From a checkpoint of a small transformer trained on Wikipedia.
Size: width 96, MLP 128 SwiGLU, vocabulary 4096.
Training: a variant of SOAP for these matrices, 146M tokens, 2234 steps.
Each number is 128 + 32 x the weight over its row's rms, rounded and kept within 0 to 255. Layers, rows and columns count from 0. Numbers have three digits each. The size before them is the row's rms in percent of the matrix's.

# up: layer 3 MLP up, 128x96, rms 0.0946, rows 21-66, columns 0-95
# down: layer 3 MLP down (transposed), 128x96, rms 0.0963, rows 21-66, columns 0-95
# gate: layer 3 MLP gate, 128x96, rms 0.0979, rows 22-67, columns 0-95
up21 103:164032118202152118170172139142097124149074151117100138097081134121167114160155112141099145146113111168110122079158103099159146172141073077189109099148154154118115137183125085108141138128173131165193097140105083121078116184141078087100086109167141159107153112098121133117153121171151088122
down21 098:143107155128121127066085119173091103167137163044130111116169189120129113095112154192140120096103095145062135090162107130167123184124132123123142178152167149133126185171077160108121150098095107101165128170157103111142155142154086112145105074097144142131052155164093109188094122139145087090
gate22 102:100159182059111167082150110208155148131125109157125175159089117127132119121146054176127126070103052106117143101119117133149114146168159135169093142117135054093150135086106070145125119125134093136101124138096121125166081153113142115101202106098116182115129086071125102084142142118129115070
up22 111:149134088146113061163074181154087137095051202139110136165067122079099174159115148086149136128104110096137116110128116184156115186074147118134183107143110121153152129155104105129109144140126115143132188098104141136143200083132135185140064113147130201108088112110164127156108136115138136099
down22 098:168099163058119141170103091144083133111149102103157159172096191152114165146162130104115142166191145152121158072104095129162102124172204139170183127103139088135136102111110109143111127113105158123088172093166183105142130084077095180083072124127133153100116108135061092127100164165132131152
gate23 113:103151135132157077165175106129093104072137085082069067084173097136095119057114151121106111139129118153162166131200107182144146185106084114089155166115089105146146087098119138170152181110083129128115149136115118142168112175134102197120081113163095142099140145110146152140100155086067113131
up23 098:113118102175121151136150154101055094134144118114150148173090127129105145187088096121101086124156111154128139092076102140189125154076115190120107166130107111177127152120168166133140097073142065168136114163145101148148119160200078087129185152154190148104118111087196117143076168117143134110
down23 098:108178106177124117114110134154125126128094151080181150044102096106136069184081143102139111120110108120154068137126077120123185119154176111122092194104100131114121113135164136083131118128053072142161110131167064178115138096179089067144154165109166148113135136110119132100166113156100140170
gate24 091:149146089139104117108125108096124034084149150080155135169102092121158102146096170136094123148110153087100163119127104128077137112112126188110141167114153128158120115142173133116144134132138097167158208175081126105127103220127051166149142158156136092103107186143127123183097116081097076120
up24 090:132129037138139058123153098174127150120117136123176114145158129087115069181134120135120099151123137113164088044146119139165110129081180139092122155152112134095112191178124125106132185187086120113146147092102090169103052094118096138175107151114110116126061152122135128140109099125102187105
down24 092:100105195124135178090106141095137153113157084115085086195071153114123151087082140061132097095122097118173128147069134172151089077147165136120143207171103101118167128100134182162106087070127135069158155095090101155115153151111169109108089139116163108116109147120162154116126112150176121115
gate25 099:121076080135141164137126096160134109114115123106170067101170162068110109107094122080123124129171119107134125112098116104140161159159123145180142133136110177153113077090182114122132159137118119189158131158141164080146098124096173109176180102089157106085163147138115221151061072131119064097
up25 096:103168113126105056143143159122195133071123162096065123114131143097106141082133185158071102123115153076119065166101150125108125141105107161127099155121092130119128164139162074064181116145124140135114089121111164136151134182116133200144096100167126080171168083097160152099089109104157076104
down25 105:097192130135156133111134069145074169172109136113093137169162078137088109114160190165183138166174125122169150121194130119136102159109207122095152113099150147132143168125133144141136136081076141174161075111137108124086100070130191125107100155088159135074113136104088115112152108171128185119
gate26 107:104178103104176107114165067116141130172123133130131130181132144180101151065175162175126165099140128153178145153116109105166183106129126174146129147099120117162131138117140119148080105067102132099104110117076174169106099161100112158067131074120075221162161102132150193137120112122140080138
up26 111:105134130138151138117117122091124090156112144077113097131156132102094122123116131132173161114119130177076081119078112164112155115104134144097103060106051120135148127162150152106077073161144144060154140159083182095146161096086093162190125077157165141165170176124184115120142161187169174153
down26 097:165175104107106160132139087118172117090115094143163121104146091133152111092142134066145196135110126125124095101158104088111095196179121091118122108072177087101126090141152114193131149158092206128144185118137078179089127180166127117141164105154120121135129168146078122152135158057170155149
gate27 101:184114132135224134101115158142122088105130079137064121168127054089150067128129144094171171104159086143136113133099125130190105062111131074142118128138124161110075149103127117056171139099150151087130107156165117135105063116116132187098110100117139095152117087162091111094125141108164103137
up27 103:158172193127114100124094144110083140155113068159117103139079165149110149192148145122144078168095104114172160208139123132121133059135071066146145114158097111113142106104129071103109194111160122155180168130098095147175143106094154163147089146161071147158117139086110161164117130160107135152
down27 098:125140143181133028150111117142125141125179162115142138123091152172146108043135073143141137114147132132130148130076123097169159101141100175119162160087150107123098110114179158145096092148201126179180106114123110110147134154094170205124208102066150180103163147144134134116139116104128121102
gate28 101:130092082124133088143148107138087099135076137119130087129166139097181081072142088121085159078151120144197142089139111146088134127138106167097171158168130092149178121078133120116138096092055123177121185122103086110072101144104110126133119105122074175146186161126145090095079148114192121092
up28 087:201107209104148139122080105189124135124102146100180121189164143153120077098122127110184118135082117182095126119143124093119181130188160159085132150126124107120118155124085113104184100076139141160110074137145164164102106153127116139158159112120133108158125106111162035161148088150113173173
down28 099:104103104181037073202139129151110075137176149109141113116189166121119146088093127101169124113118142142127094144181155132142071174150148158122074123099099110154122181173099183146133105163100096096201143175071108101122138127135127133134140125185161125156098095144078105113160129135094125157
gate29 099:144084072094137050140115139131126105131100076116136136160094073129161131129128202126112111172110107093107102171128165124129096112126179069106188148144144138181134145100111108180135155152145115141151116090132063137181116133223115106104138170192130145142157105173144142164093122107089079089
up29 098:103121083122182103077150145066054117107175142105097097149096139151146100107173134067148096079089153085177119128092179167117094092138142070099138155113142106139162097152133130103145182127117119174178090154133151099173132121192182147185130122112113153161117107157128086152140139133186169155
down29 104:176160117121147197116131138072119162162103114209100153142157124128103116152121084117073075161148095182080142111140092128108131195171088145150151131146100161069142170131087139085107084109132105102105169192130144126112135162103134086127192064107155128093133051105144137110129160128114148108
gate30 096:121135136125091139130069125074120124135147110170157136159126182114147182128167100140096123062152145107133184167173115139148131100066065075092115095160125131081146141172065066175139151153127151094065107153119079133173159107141132092133111158091102129145092143089106083083105124148112158193
up30 097:125099163078157101176100131140126122161141145138139134145132159073117134081142117114115085095173114151124100174109176172137061117162163073118215124137134133101156074169080154181131114134121063112097086150114111153178192087128159119055148143183132154167127135129179120127102119090096150155
down30 100:105089091140100142121151130119138116148110157165099211162052107092163162133166205163143120114137126127153044133115148168115153118136097090121107128152093160149144159147134172177093100219139126164133153143101183163121156107197137110155120158116060128122190108171096146121126141113130106121
gate31 103:170178109099073151104133091148152160120085093143134107132124169106164146116107215091124089151200112148136145122138109161131156133090114177108172118198101177091070129117158121195127128126075110091107103135107196120138138124112193180109132126123129082084167120130139082157109149129161075146
up31 097:139128113219147131167117094090129132139079150108092097115135121121120110161142138135159130182171141170161141125068145123162129121099116127174152100098163155128181107120151083135145099060118103163143121121081118169142170130141085117155125121142109077139052211145140120147106071104129096024
down31 091:054106142164152107112149104092134097122126165170127116167177103092156140067113128153098180116093113101117155145159132093114100146164174095159120100116106094112173099076122100143138163090058166170206118102136064126125116154142145115144156074132143176159140141104168206126187144156102165134
gate32 101:092104085138065098063110164113105117101100064112205139123097157099214144087183114132141113100210107164110139094149185144159147097090139133130141094115133127137114163165152101123120077137068126128117127194111185133133135122117114113090207113148124134119111197115100114124144128130130113161
up32 093:067148143138160133195130106108085067086176135119110160166100113112068171116119129173151126144128108101124158153114131127104114091157156131120140166147158158147124154077165082119144199095150146138113085133133088147124129082105094094151094171129123121182080073115071129123120107074122212055
down32 099:124155094135124183060094176074107152135126093135172112086086089106145193090129184181099072180090160163141159160150149091062144113119113105096113088100087139119180125109097148087161138163073129095135170161130107163104118089111159094161138147094120143099136112128066128172110139140137124171
gate33 100:110105136222134133148115127118122161115066129086117148139136094139113063109118128142146142117146144149101156093151149141139114143157154190082171154068148107115132171133153130158122076095105129155176055104128121139080127094158081141205144110096067167178104153173082136052137163156101132139
up33 085:163127145142143145123186151114168138152104108154177102185120052089112124152174142135171113157139188179136177130104127126109174165152109096146168140147157123133164146099132103136079117134162139108103140136076123128175183126131193121135083168104175145106128165237155096124061136085126149144
down33 093:127106106085138139109102179135161098140169149139145106134055145126161103148134147128093089111147068110185111150116136113174141164138108114075164157156141147147105116163136135144158077173087189130143175193162201097154130082154125138128175159133178100110094068158158123145092217120101153116
gate34 091:127156128110165107132144099113196117172159105077115108101196096061112126132147095197159099146158135130079122142138139150106135087107155151160106105078109095179108102194160112154071139142109155120162046132143149128163165158086103168178164121114123127149061089166110115154080135096146118165
up34 098:092157087101101107086119134127163101142131145122103152159142085133178148131154137108173138122108146151123194111168120090187061129154086162088121165130110100144129132149146090149155118053098140069148173118109087132117017165172116123093089176160124083093119102091146144129176173101142145166
down34 100:100133096108147114105125188091192119153173108124170104174099167130075114124123215086123131225134116107162100156118107162151173135146136115171127068075113100151156058123153177168104118124145107156101076151104082126145089126078152140145144136112097108097091133095125143145106145149188100121
gate35 111:098109058165141090125063063115134171091122075129166122185104121107182150083161087167093138169107142110129142128171111125145141075122152089125161101112192141153110058166184102136104107152133157116086116106169150125106084140146125165179083168113103108112096097090086093165138083125103119138
up35 112:142125071137063210130127134062170127147103087147100132123151168117092068131126151112185060072165156134105163128134089137090154167154091093136107125156103141155099100138082106129141151158053110107103160103142117161124154125154154144184146104130158144175145117139095189095100096129200116124
down35 109:057133128186166075131151124125087133058103085147159105101107140079122094167116149118133102150124115147087159112145161068134143098137129108139128167122216111147114126137126146064148143094100150126131137167121196114133129123147166122081173121044096140158089160143117135121156090092081055083
gate36 096:206140146144084146128122168155129150164124087173152189111144136161125080113131168102155120050111171116176103161158091158105170054126114109074105125160102158168108134117087165168081121193160109126148117120126157118123105158093094115123101178099156123081106060128196122121126152155120090124
up36 100:078136122137106127160081123104151095094144169128163092142086151161121173171129091113154118136103158125109117101177173137154128079114112084108186099163147117151178052159138178081069097154086154083162115110135112138161101133172134170090164148111136118147166166109186117128134212176142089170
down36 096:099121131111153112085157113150089136164124183066164132113099128162217157118107165150116124182146119156144100172121097126132152130166096099152101186179156173128121087101075139133142170167096167075096118089063136195165133182093163124123126094115149162145125100115158122128083173105176097103
gate37 102:111135194136121143100078145145074145095118167168129135149138051102129135077138119117085127190096139125132159133133131064096141099156123133146106129158144158112089151090135111122082174149055202086123112177111136138130130106116148124113153084146126081117105127176174132202070092072105189150
up37 096:110155169157152158100148147187172131103116092088142141172159134163135083125132066160104133147145122117123095120098130130149185181171109164163131143117184070141093131122091143173098127159153140184141144146172089114140085126181106163122064124162125132127070189227131134129152134164120189136
down37 096:119142128100146092174158103159102134127174210202182105103113139094115138156186104116189185156124165136088090096136165122097136108160120154109085189129161124170149144140133134093085095173137157069136123155140083113134143097078109105071118136171147125181098135120135173112065137150112078138
gate38 108:179139113125136140162140145130079166079178163089123175140154147131086147118186108084150098151188084114123164139139084078181204115187128098162176109093119085121155090123129106160149147107142143118165141194086118132059142180107169143079087140089118143130142092154093094106150114110147125162
up38 098:115144115126137127096114117138124201169082130119150098138167174124139119130076082056021131112133116133152088065057163116135078137110165167147140103145149115115095125150166183113077138172148074154097105114163136151111089176135159107126118129100108156096122139104123079136143075116123156199
down38 104:064109118105115139161100108134150188124051096169135071089111108087137100143116100072089094172113195126129159181131147158178118160177084116154144150191116125151070154140151131072122140087120156157174123168130101166137131114170128148105087141083121080128076099110116128167099134116166171106
gate39 107:194160217148144079099150128097146166172146114104127158102092151116111081153148112144151136100136103114138160139166123063101130148149140090120181122146126128161164058143148072180122112107130134120154071124085094178172073117096137105141154175083166163088148152104134108164100089106108130054
up39 111:114098110129156117131118171123106085120113119141150197130135126121135065092159113152134132117092081075116055107130107085144114085138136089136084094098099105166077166157103105099151107222149119141078128191144183143144166132132127117141094150119112115177130095067145173217155119114162136081
down39 104:068165166147133075148109173123108156076108163170087173153131179144135117060146095114136131155133142169168165119123113093102105133183090142163150125136104103085122134101185112117082115153127113194118128126119133122164157079137125102088204084123191084106112137144118078129123042118117114076
gate40 088:112137156100118125135111114143161149129136116145148157092092095214142112124120129147114162122122141119141123105082146094122137101156139083081078098127144198072081111150108156115099158132228084120096070099177163140101114155094168164094175148114172074125156125094153181176101161105136063152
up40 097:089177207074095106092093115135119175134102097153159160088185119122129182098131094129159128110146127113193125070109099146075123076107122088126128163108111176171108078175114098120092151148146122135157113130158205205103097147162165107181133142162131114107155147150135102096114103112162135166
down40 102:151143165150158102134094126188139168176120084162166188171100129153111121088179139175189149135125137148191173155162080120099124128167146099152112170187169171161102080163135153114133148167109125109112118158108117125122122104126101141163124148180196123178080109131047112103074140140123167111
gate41 101:161163075164127178156100128109115117168104072126124118111138111086157112114065154130156148140087173172105108123147112164148102125159136167110121126124133136088114112153163144152109150085146206122185156045149169116088117104150090098202113125136109151111186162082056157123058134151155111098
up41 092:156111152095108135073127172146119076169196131097140119084138133104187128101122111069154093077155100143178146161202193121117178092151120140160149115123122150175097157089130172136139127129127130153140147139070142142105108128178123109099125142146087114154156091231131123139156187162113169169
down41 102:057105154090162162137073161122125093166154149137154105153077037107100104094140118111167127188113059174152131109161189129151071131124119167116167125126128098103054142116160162149128108129124157064147122098143171119120062105119149091121124140134119122116137127183119126047125090096120118139
gate42 108:156163139077101140134153173130119144116158143096157097175137111135170112113117142098121187148163123080134105116217144115133122194176137105126151093104096146125168102124108148146111190094137134191083170110116123155165123105136117148123166109167092177187189108173077104185100078073124137174
up42 088:175196171113194139137129125123113167125168131151144157131149132096184134149117068116153170156154102120162096147144136064148121098130059181043139108112105150132113155129127112162078164134132081162054162091071151178145086135104165127150182154164156141179156129148142143145108156162113123124
down42 098:060100134071094166118095191085129151166127150089122049069146137114160129091138195109118110101140127140113095066102130162099137132163148104121093130209128141155135123097130088098174117121172131077151169146176112097098172153109105137118090077143154115153109170160109168078156098114146160102
gate43 095:145122086177148121145148126180081137091059096108077131204144128172157150183114120109130212085147122158105155098132133156151090111169119106077127111136097114143117188100155141051116148112102112115124135124120132139096062083118109090134138127112117130140105069171075170103153158109097089189
up43 095:157174063119096045110087163089153141075156124091118110114137140067146083111071157065089144099109078118088099110131126152124125136081108133084107174101119166205119127108071167116102078113099112134130110121097186147093124160144143150146143102166116167171150123148112108063110161134126094112
down43 097:146106170122146130092131140081120137117088038106116157133119134185096149062137095179157145175138149129113125180188142148106101097145171035159104169096108083142137115105139117132155136155185134170065129136123097140146071055092119115119149114133154114137198088106134158139141137097149140170
gate44 107:130139115127068089190108093149143123184080113117093162122142105182111153113103124056126112068149135118067125183121111171186140130104140148194158136157204122142142145149136127103159087121118133151159122138064081160054131109145127093133096095168108135134141133182139182147159137165180136159
up44 108:153111161150168082116140121124100159173171126095104176140126124124060178116128119091113110152153193100216125097105136152073134133185088117141165146083173142102183134163142093168160111118153196157115164120094057139096137144174124130133144132139204161127165089092158140101094137140094116125
down44 106:183158138155088132146096215086150090096159117170136142097148105150147107158162139125175111122092132084183159121114096144158098089120116084153129155144127176142144135151146131151089149141111192114128108081145071116087115188170094176146097169099150088143192121214145112119148087097102127164
gate45 095:115069103107122140179123203171098099152124148158115092126172144103131161173138052158141095162119095099091150134115059196116113183137118158104103126167106145178150149137102081119164135112161102105109182105056126083106095146112121140171119143111143134108105175177083143167094094092172141143
up45 103:107077095138174094094216099116103123098172165153084151150119136061177093168171124144123178139160159087120115132159152148147126169134138116146133115115151103069102081078100104079150183160151153128169139113116132112162147136161124126089116134114143072137126155126084176141072096153039105098
down45 096:178112131187090051131136109184142125123184094128147094121187130111149066130112098151098111117149122081188060115130179159148162148192186115149125141143148147082100084066087141160094156072119141098118149125114134180126111125079156110105161162147108123083112177120078111131133124097149153140
gate46 112:087141073136142143188074123176169125144094122100178134136129130110186161181087152059090137110133160092076138162124096171187137101148166164151168129123086126134098130163066142077135087169127181166142132091188145114127143133064130157156076091103113099087101121145155137114117161119142118088
up46 097:154115117109122166182082099113184136125120130149101087074186128185085126172141137135149096155081062122119192176139131094130118149142134114136094187122150163141143103137135139128133131150166161085102096082089142167079141165072045105176085153112132108097093086064098129109130103111106089109
down46 095:198126162177169108110161127087109171146101196099166143100159109102042129180143100118115158118129113128169165150128099076084103143132118091100119114111094100147123157187180110129081132084088123146190155157121164146126122117169211144130170111117130109106117118100075142090114073127101128170
gate47 100:109138119145182157077126116198099107133141174170080166115086133133132168046119099092096118107156119165148124066118150097140128150142118093119083087125163118122112143140150155120094156086201093095074136148075112140136090130105130137131164104133166140126179157173037149136132065120145164083
up47 100:123164137132127167144125078118104114143124138097134064146091161116151121106114133077075089091139160126192159066095169118123098103167099111077118126174128102173090187116115111138098114189151130162085149162131108155105083074173146112089075134069149134096210121130140091089151148089132087093
down47 097:173115125110143138126125130129177169116122139158216156082120077174131135136135105135105095077112148101161110154173144140133127098133148202106154149084146132160189088160220168156136094088140155138180155131114126192149146135145127093108215144088095105126109158088147127100111141092151167085
gate48 097:157140137100153088159170106133103143141186175132175160125099102148153092105117124128106195123161098123119133159122089148166091106122103149108100108161211078128082143175140099094142153094095156092158086113089107135128077178077059117152084096168104078161159079129134098125112127180177108165
up48 106:092102116131144176053127131105133121112143153104095093113081153112109152178110116078137179164130111124130118064068160126151050140149071164127112206094124148153146134142150126134113084089144129157075091142170100137081105127115091179085164130152098085149138112087159092158105186174113146083
down48 099:118141156168118173091116128172163159158172124126078169111201135112149124159083136118043130103139186118114142142108096110167124160163149098048077180133098147106108100188149204133136085126165083095156133124099167092105162149120122142154177129184130166112114078138164114139128145128098095117
gate49 090:117156129110125099182098101207112118069065089122137110113129085122173111131154174088153116133109119137150161183102112092161057105152140106106112160150159111149066171145104138087154217116117135094124102076118129108146104119127124178137157156139086088139136121154088125055109075169174145104
up49 089:092081138193130137108136132165031111104107128101123170119105164157173120117175161121148098119101092104109120144132136143135104142134132134136154171121109145145182204130049175094149122139108116163121085036099128142072073123087107136133134080079182122176152133103151159140163089099149124123
down49 095:130142082111096109125141129140090091187142108092118102165153128159139133082106119133138222178101123160115122153139112124155138123120150157080118199138101058148115138106121151194166103081108113047113082077050072165187128126149130146097104146189135081146126150134136086147123136123155138140
gate50 103:098133088116102177095216140116086166058110141124128084089117153131161126107130114147129161143106163186092095122118160221161148099136114163125181145122072111073105156120155108107105131171102077133151132097063097067103168073123151109129074139173136141113145099148131117133120172147156145148
up50 098:092128093154075054121103113115157097088112153158119167128134123111106119113114087107094115135111097114144053097099090119106131066087129138133058137111128079215077093139133054123153141160114158114070162134120137136146153141142088132146095152133081069170103171123142116151115210086111128128
down50 098:115110116175104176112151132152147132201107125128161099098135183126115130159140111029145125123114130110148108118151137088078161168152066191139133119166157167123120138056089145105125207082153131148177138131118127134071091112138143127145043164135140100119097097161152122132099155175148182150
gate51 114:079104136161130067111063101087145075157133083061157165105160148157101085124153191082156121111129091161114178146135105109131149122186140117159090115163082134105108081061128103162097154117118164124142071137137132106093177132078113121111113076171138161114126173120088121095152087139061123118
up51 110:187128157123106146094090131118146191097097117131084150110110117170149112147119101122151096138123100109146140122099107134138115089163143170143107115107136083172117138142157201065210125147202172113182168114178149180045099130196166155110121144129144169116159144099104140136160072128123168153
down51 109:101134107148185127137135096135121134156080168136090100133112115111153133171104110098102120123089146138170112104134132084140200113205163109102128096141116117167123134214050119099141104099152108155098154154113105197126064107186160101106133099125099165188141130172091157143096186132188096119
gate52 103:096169074100133126142109138081164121149083179138136134152148103141065147169128178127160162100129087146160127078139178104144092106139113069084109166100136115102149117166122182139124110118132136106096076087181119137088096116142194124126165182111143117147090093150078077154182112202073162145
up52 107:084161119180119171109119136151110086141102076175175152162099083125155129157139105099107145102150142099131061086125150174117104147171096113119179084112106118188053098122108153079155079091089124171114147137117119107163167149071113190146154190084166133147133164161160111128110165118115164165
down52 099:093074095127124112050101149094091149158068175178145118076102170106110112106060140117110142160118108086140099125123122110149130163110184083098133180156042034155156131131121089095155143136079136115145134158137149156136102127184128186116172168113119120147102101150094120139135152121091163118
gate53 098:148057108101111136173124144144119176157106132192082154130124174153092148103143149183123113135186104126156103089107110153155097158142133176170089166140168152058111123116128198153155160113178085072143190161128114057151138180132139138061149110123141068133118185142126118138123152151113136143
up53 094:166174123163070103159109156162122153095136155142125119063084142182136164148114085147142114097156135208178130166139147168152118110098149079085130144129134140154134112209109113128133104124080168107102155115089140161136179108094077118193071156060111147181127126076104165129124121172145125103
down53 099:159161119132110142156140115128148092141171151186102098086091145140155130160135158133121142133105155130125171095131106140065057156114048099108134173089121120076104150145128138126135162166080119096182157120166085053180074124207137114101109085140085114083182101134147184144121140153140098160
gate54 095:100171162142109164174142080109104137135077101139117115157130115103123117134127126116105116132146191126072112166167133125192125181122131098103161105127132126098118086147165118151149176101120172146131147109074098159188100155141121096158086104097100098171098129129035057131154037150069165143
up54 094:100109178123140198146196171159049132097151133123104075164169135132137151129094066069163104171141078136177144137152127148181091132139142110090110090103116113122175073194107114118140095135081093148111141125151205121112170178111163147125139136117113175124108106127068103152157122111154144129
down54 105:121078113105107121111093152110088196136178190167143136190147133161167162083157111137127136132124133082120113119108128134179101119116144108126129118130153088127061125095125116142099140114100083141101107128134171111101142117091142152123067107141123104098117110009117161192100197128166056176
gate55 092:079142104185096117142163167106125150151083168111119150129119123114121107118142120129151140085083066112095074131130092128174107117125204112110176102125153158137144147163127107089094104080137144123200126135167114104166101138117095152070121153153141131056127055217114205139176148146116118150
up55 099:141139095152136154102161115121088089128165091185081136067126164089158176151136134146100079155111149106134171126135128123106149129173071135115100147123123180093178098104139124121125146168167188090127110094085111167174070119150172062085115147191105156142122110124137170156232160123131132130
down55 096:133110139130101132134060161140116112180156122120131154065115058124113101122101133163147127108164106100166191053099135162156142121110095079130109129121192115067069119180139150103133098076104104166147134138122131130112165118128100166206115125065132087183088136167120066123097107149154109086
gate56 115:123137138087080107086124148136110144174115101115112129129074146116184102178098185170142114182102091163112101164125186096134161159088063150115195086096139139125077130169087134127127148085109087144085117097164166179162124162135164166116153153152162138142112133189133098043162111124120160145
up56 110:174111098068126171075120137095115160117134095116164161122131163140130115108138144101141132120097088097135142169153099113140162131119199090149145054104165192083064142113066112139182138101147121117134148113140114167137152237140184148121092128064153135117187108190111141099126099123119123138
down56 105:105126178079154071160162126129132129119112081110142173095179116158195103109104197105161114180081085168089138169089131140147143149092113143123166138119168093073092142083095143144138138148142173172127095087116132103149182150149132169097072117105128084062158134094127186122181167118129130115
gate57 089:134130117170108180150125131124101098107063120147170131125091169160079103187124099118119087171127137090106168105120164180085168149091161122167155112101112064192090140073142141119152153121173157137098115127106062068141173119114147147139113186076141131150122146096093078125191179092152116112
up57 093:096128111117135066105098100166176069144088106157141170109109155070110140111104149081125149104120091133160119074112147175136185091121122107125094158159091070161097113064126093149141121105104141072133156140127067197085140097140130164158103132104157169105119075142131148165104152199151194128
down57 099:115098079098125150139137171125069122156116108101053111098112157135130170176065110125116089125095126132165170136046126167146134114094134167130177156118116150152118087151103116109163152124178094126195140133102110115111208109115120109135138146135155143195128164122071124134112198180148054104
gate58 102:137127136103147102122096092135112105120163218136119165126161148101168101143104137129108188134127191144126138177118141070079158141120181182111155124038077161167118167178116162156135141132123130188150116165137095073034110135108083182159120138127137177113160100132109156139136138134115107114
up58 096:116092120125101162190158167117137162031086189116088147150108053140146180134108168109094159100105124101150089167144091121148109098163084149068156110133165079145089214127126150154133147136085078131129111107110149134121151087077159101167115138160159134109136101101134121081149148104161112154
down58 101:139177151139152167099124095064148092136150147148102144097171111127098181070120107123148117121120164161143132148099167121166194100193138144142085104152094126121094158098094103072184105144164119131127105145102184170079118050195144112166101151115059130152113164167123154151092114142157161168
gate59 108:139167117183128146128147091149075098166140158052137152145149095134114184096127112128155131182144111116111110187162140009099152115146108088103149114137145135155069133086127139119079092098135111141127158124093093025143070172143106147127134131123151150179074159146161126108112143100147121130
up59 108:102111120159084152125076190088107116139147152164146141090112145066123118157158119220084125139131144091169144164156178161157147116168102152150162098136113127168140118081113101142135065130140112112161083110103171135082068142156119048148165149112121131110172127064116105102155174160069155112
down59 103:169169195081178157080152062126152146109101156088144140074136113150143084104114115113132138154105168141140163084064134103152130154109095102159094102118163126178087177141182097099127076124207143108128134137141109157153101095131151116087149120160158102051161122153107124179126101144158070101
gate60 096:111147085130069119066078117155065143107174113169100196114202128075112133076171163114152174101136210148143145167129101182157084098161118111126132090109129155084070148179131126147144143159158163140108146127132166113093143143146112160136122134135090137078099099173119129154154066125139145102
up60 097:118129061131076169014133194098138108094107165168151156126128131121166152169099124120112184154122159148178128157142111098143156162077120077115106138148174172143139113126179118164125138115102159135130120169207136098103111174111158170170087171157116147098121153140135167156111092172129136090
down60 092:095118167118117091102134082100120147065110164077195156118165114192151161100126126092128120156139157098084166113142136111114092116164145085168122202125073110077130148163179175119113072131100139174074118184093071114142140130135123084087149173171182129133108106115123150154159133161164126092
gate61 094:089092156165085097198137141192105154087128133095201159155142112166143162121135147172151175159182123112189165151104116176159158131140107111093114157079143170147211150135135106156129125192138056118104120154095166116151093172162082073110139107124094121132127137157105136094137115146110145090
up61 104:129107148174107098094148079093137118220132177126094159121144141138089096046154074156116130154114106129147081133179143113073120084129154159134126131089121139134100110143055168116142174079037112181165184179149162124120131122094135101147116116124120139142134089118114126149130163158116171186
down61 105:101106115140181167092174152157131144143083070160124125145138164143131168146067207074122181125142148104173104146149108108093121154196067125120144163080080187135140148072147081101122120153160140115143160164130082157160130156101172155089136136156092153121179180141135118170090094152102112112
gate62 102:048129182154096168180162089175167128117078140121151116173112135156149135132129053100065165128088077176146192149158095101123125190099124123115125103114086112136099161120099133125156156186113172138114137083164085148140129137114130138089164176061148135098078085129136155130130122097088130097
up62 094:130093090096095130108085104121106103164097110159162145108145126082086105155138108122152171158174145146111225094128079162143110045095119122132103132109127079133141150170125118123087078167109115173097094104093155073151140135053132085128211144150109124079131146135155150169073159158128147138
down62 100:168115111162160094106148092131152138143163140139108091169176128117114111137133166132113162115102085175117137057117176086131121122127095153181123174172064113174174113093101137105128197091131147169158152108064097152141121169209185112131126116083120098166081150160182148116114188138160136124
gate63 100:117173129151137165128070123159105066160142161148185132149133103120125059123113105137096118130127185089141145166146175138122121113106120159130163104062136112110150105195093089122106133092119123170119114108139162082143133105138125047165218160086119183182087097157114121168135140098194111153
up63 096:140120123151126136120090152109108107109190156161047077118154159104072130138117100115122095158110198120140109132158101116179093120149150093096099158088132141099139133124124082127197057046132131082146130106080140108066151100114142107168080129105180179176118144070087124106147146156130150154
down63 095:105124167172135116074080154153094129174085137130147157102103110173101045134106168114080094133127124161088148214122123136194152198090139130154131122162078147132107135207081152099087117101121119071133148127140099121066189140120181090103131139115123113130110128130152121143107095162163097149
gate64 106:156105099133162202100102137151165132122079151099103130115105146119185123103028092142123067165119141110131112115100183128112109114160151139140125104137199092122049143139105054141149148146180137123156144159131070087142092136130027129142133143133169121101115135150149116105107136124080158094
up64 087:106131113144195213180177098135101131165165134103089113116145130113082067132080150158123135162139115142109090113062137163117168077153167115127139125115159164084177096147106150110193178154123136166114055101151085092103163132094151161104102108163127098137137098159118155148130116164178131185
down64 098:139087118130125110123127128158143128112139088121090198121135079134071050205143195137107102119123159124083077159096123105120160158158190067134173141113098112102092181115119139151143093135088173128160176183084111069168125120121086134152144150149111129137108125133169101138115068183092139161
gate65 108:159128146129148127177152104042213142155157145116156129124121166183112117144154092096076138117167103109134134088127124150177172150136133150129106087108091112110119095177165140085135122139080131107034114110130130151101135126149150096142049177128149118137073107216119122106144143062100138151
up65 105:160114145110119185138109186130151153119172109141156182106070102123162122165141067091116117169104124104155100146144133120064141121175075145101088140145094101138032154085103021124156121165105106154148172085133106156129126124107127127138129129113089133160088155101150093147144083065123144167
down65 097:053121122165116076138134085174120109099100127155160111138131151137154161138168148066132098154139220107145104117117147142130127206091094179184141167067160128096102178195133138159129157143112145113083120106184090111133154144088102132188116134126161127164130133192117088108112081116111097117
gate66 099:121107116125195117111091162107125144108136114167124160136100106105131122154148198198171157143126077139188171138098150132182149111156158156076228119052102165152149115104099130113117149151171108057106100107157120125103098146139108148147080100129088094125153085133142157112113153100122183075
up66 097:133099077155114185115160128161154142114157161099187109081133122143139083119134110122177137171112101114089122126163149158115090123095166141129185026063103100182107146135099159102185160121125146081176136121119117154132113089143109197156164101104081151156136172145075126161111119134141199124
down66 103:122164133206139112180131128160109117168077097180105101146084157089161127142101126120107145118186119143171110099180152112081170096136187058085127101107124117104147121088160171155129091124111144172125142124124119083078126101125122203093165112214128165110092119082116178142147134141144101171
gate67 093:097091136115160134143125140127096119120107141138165107075163113100115131095108159167164115129205081138151158140141093129170131111099114116108147113081087091153127060177148106141105104082143108139119127078166083086135061158113157126161109087164092056124134135138073177050140096093051102151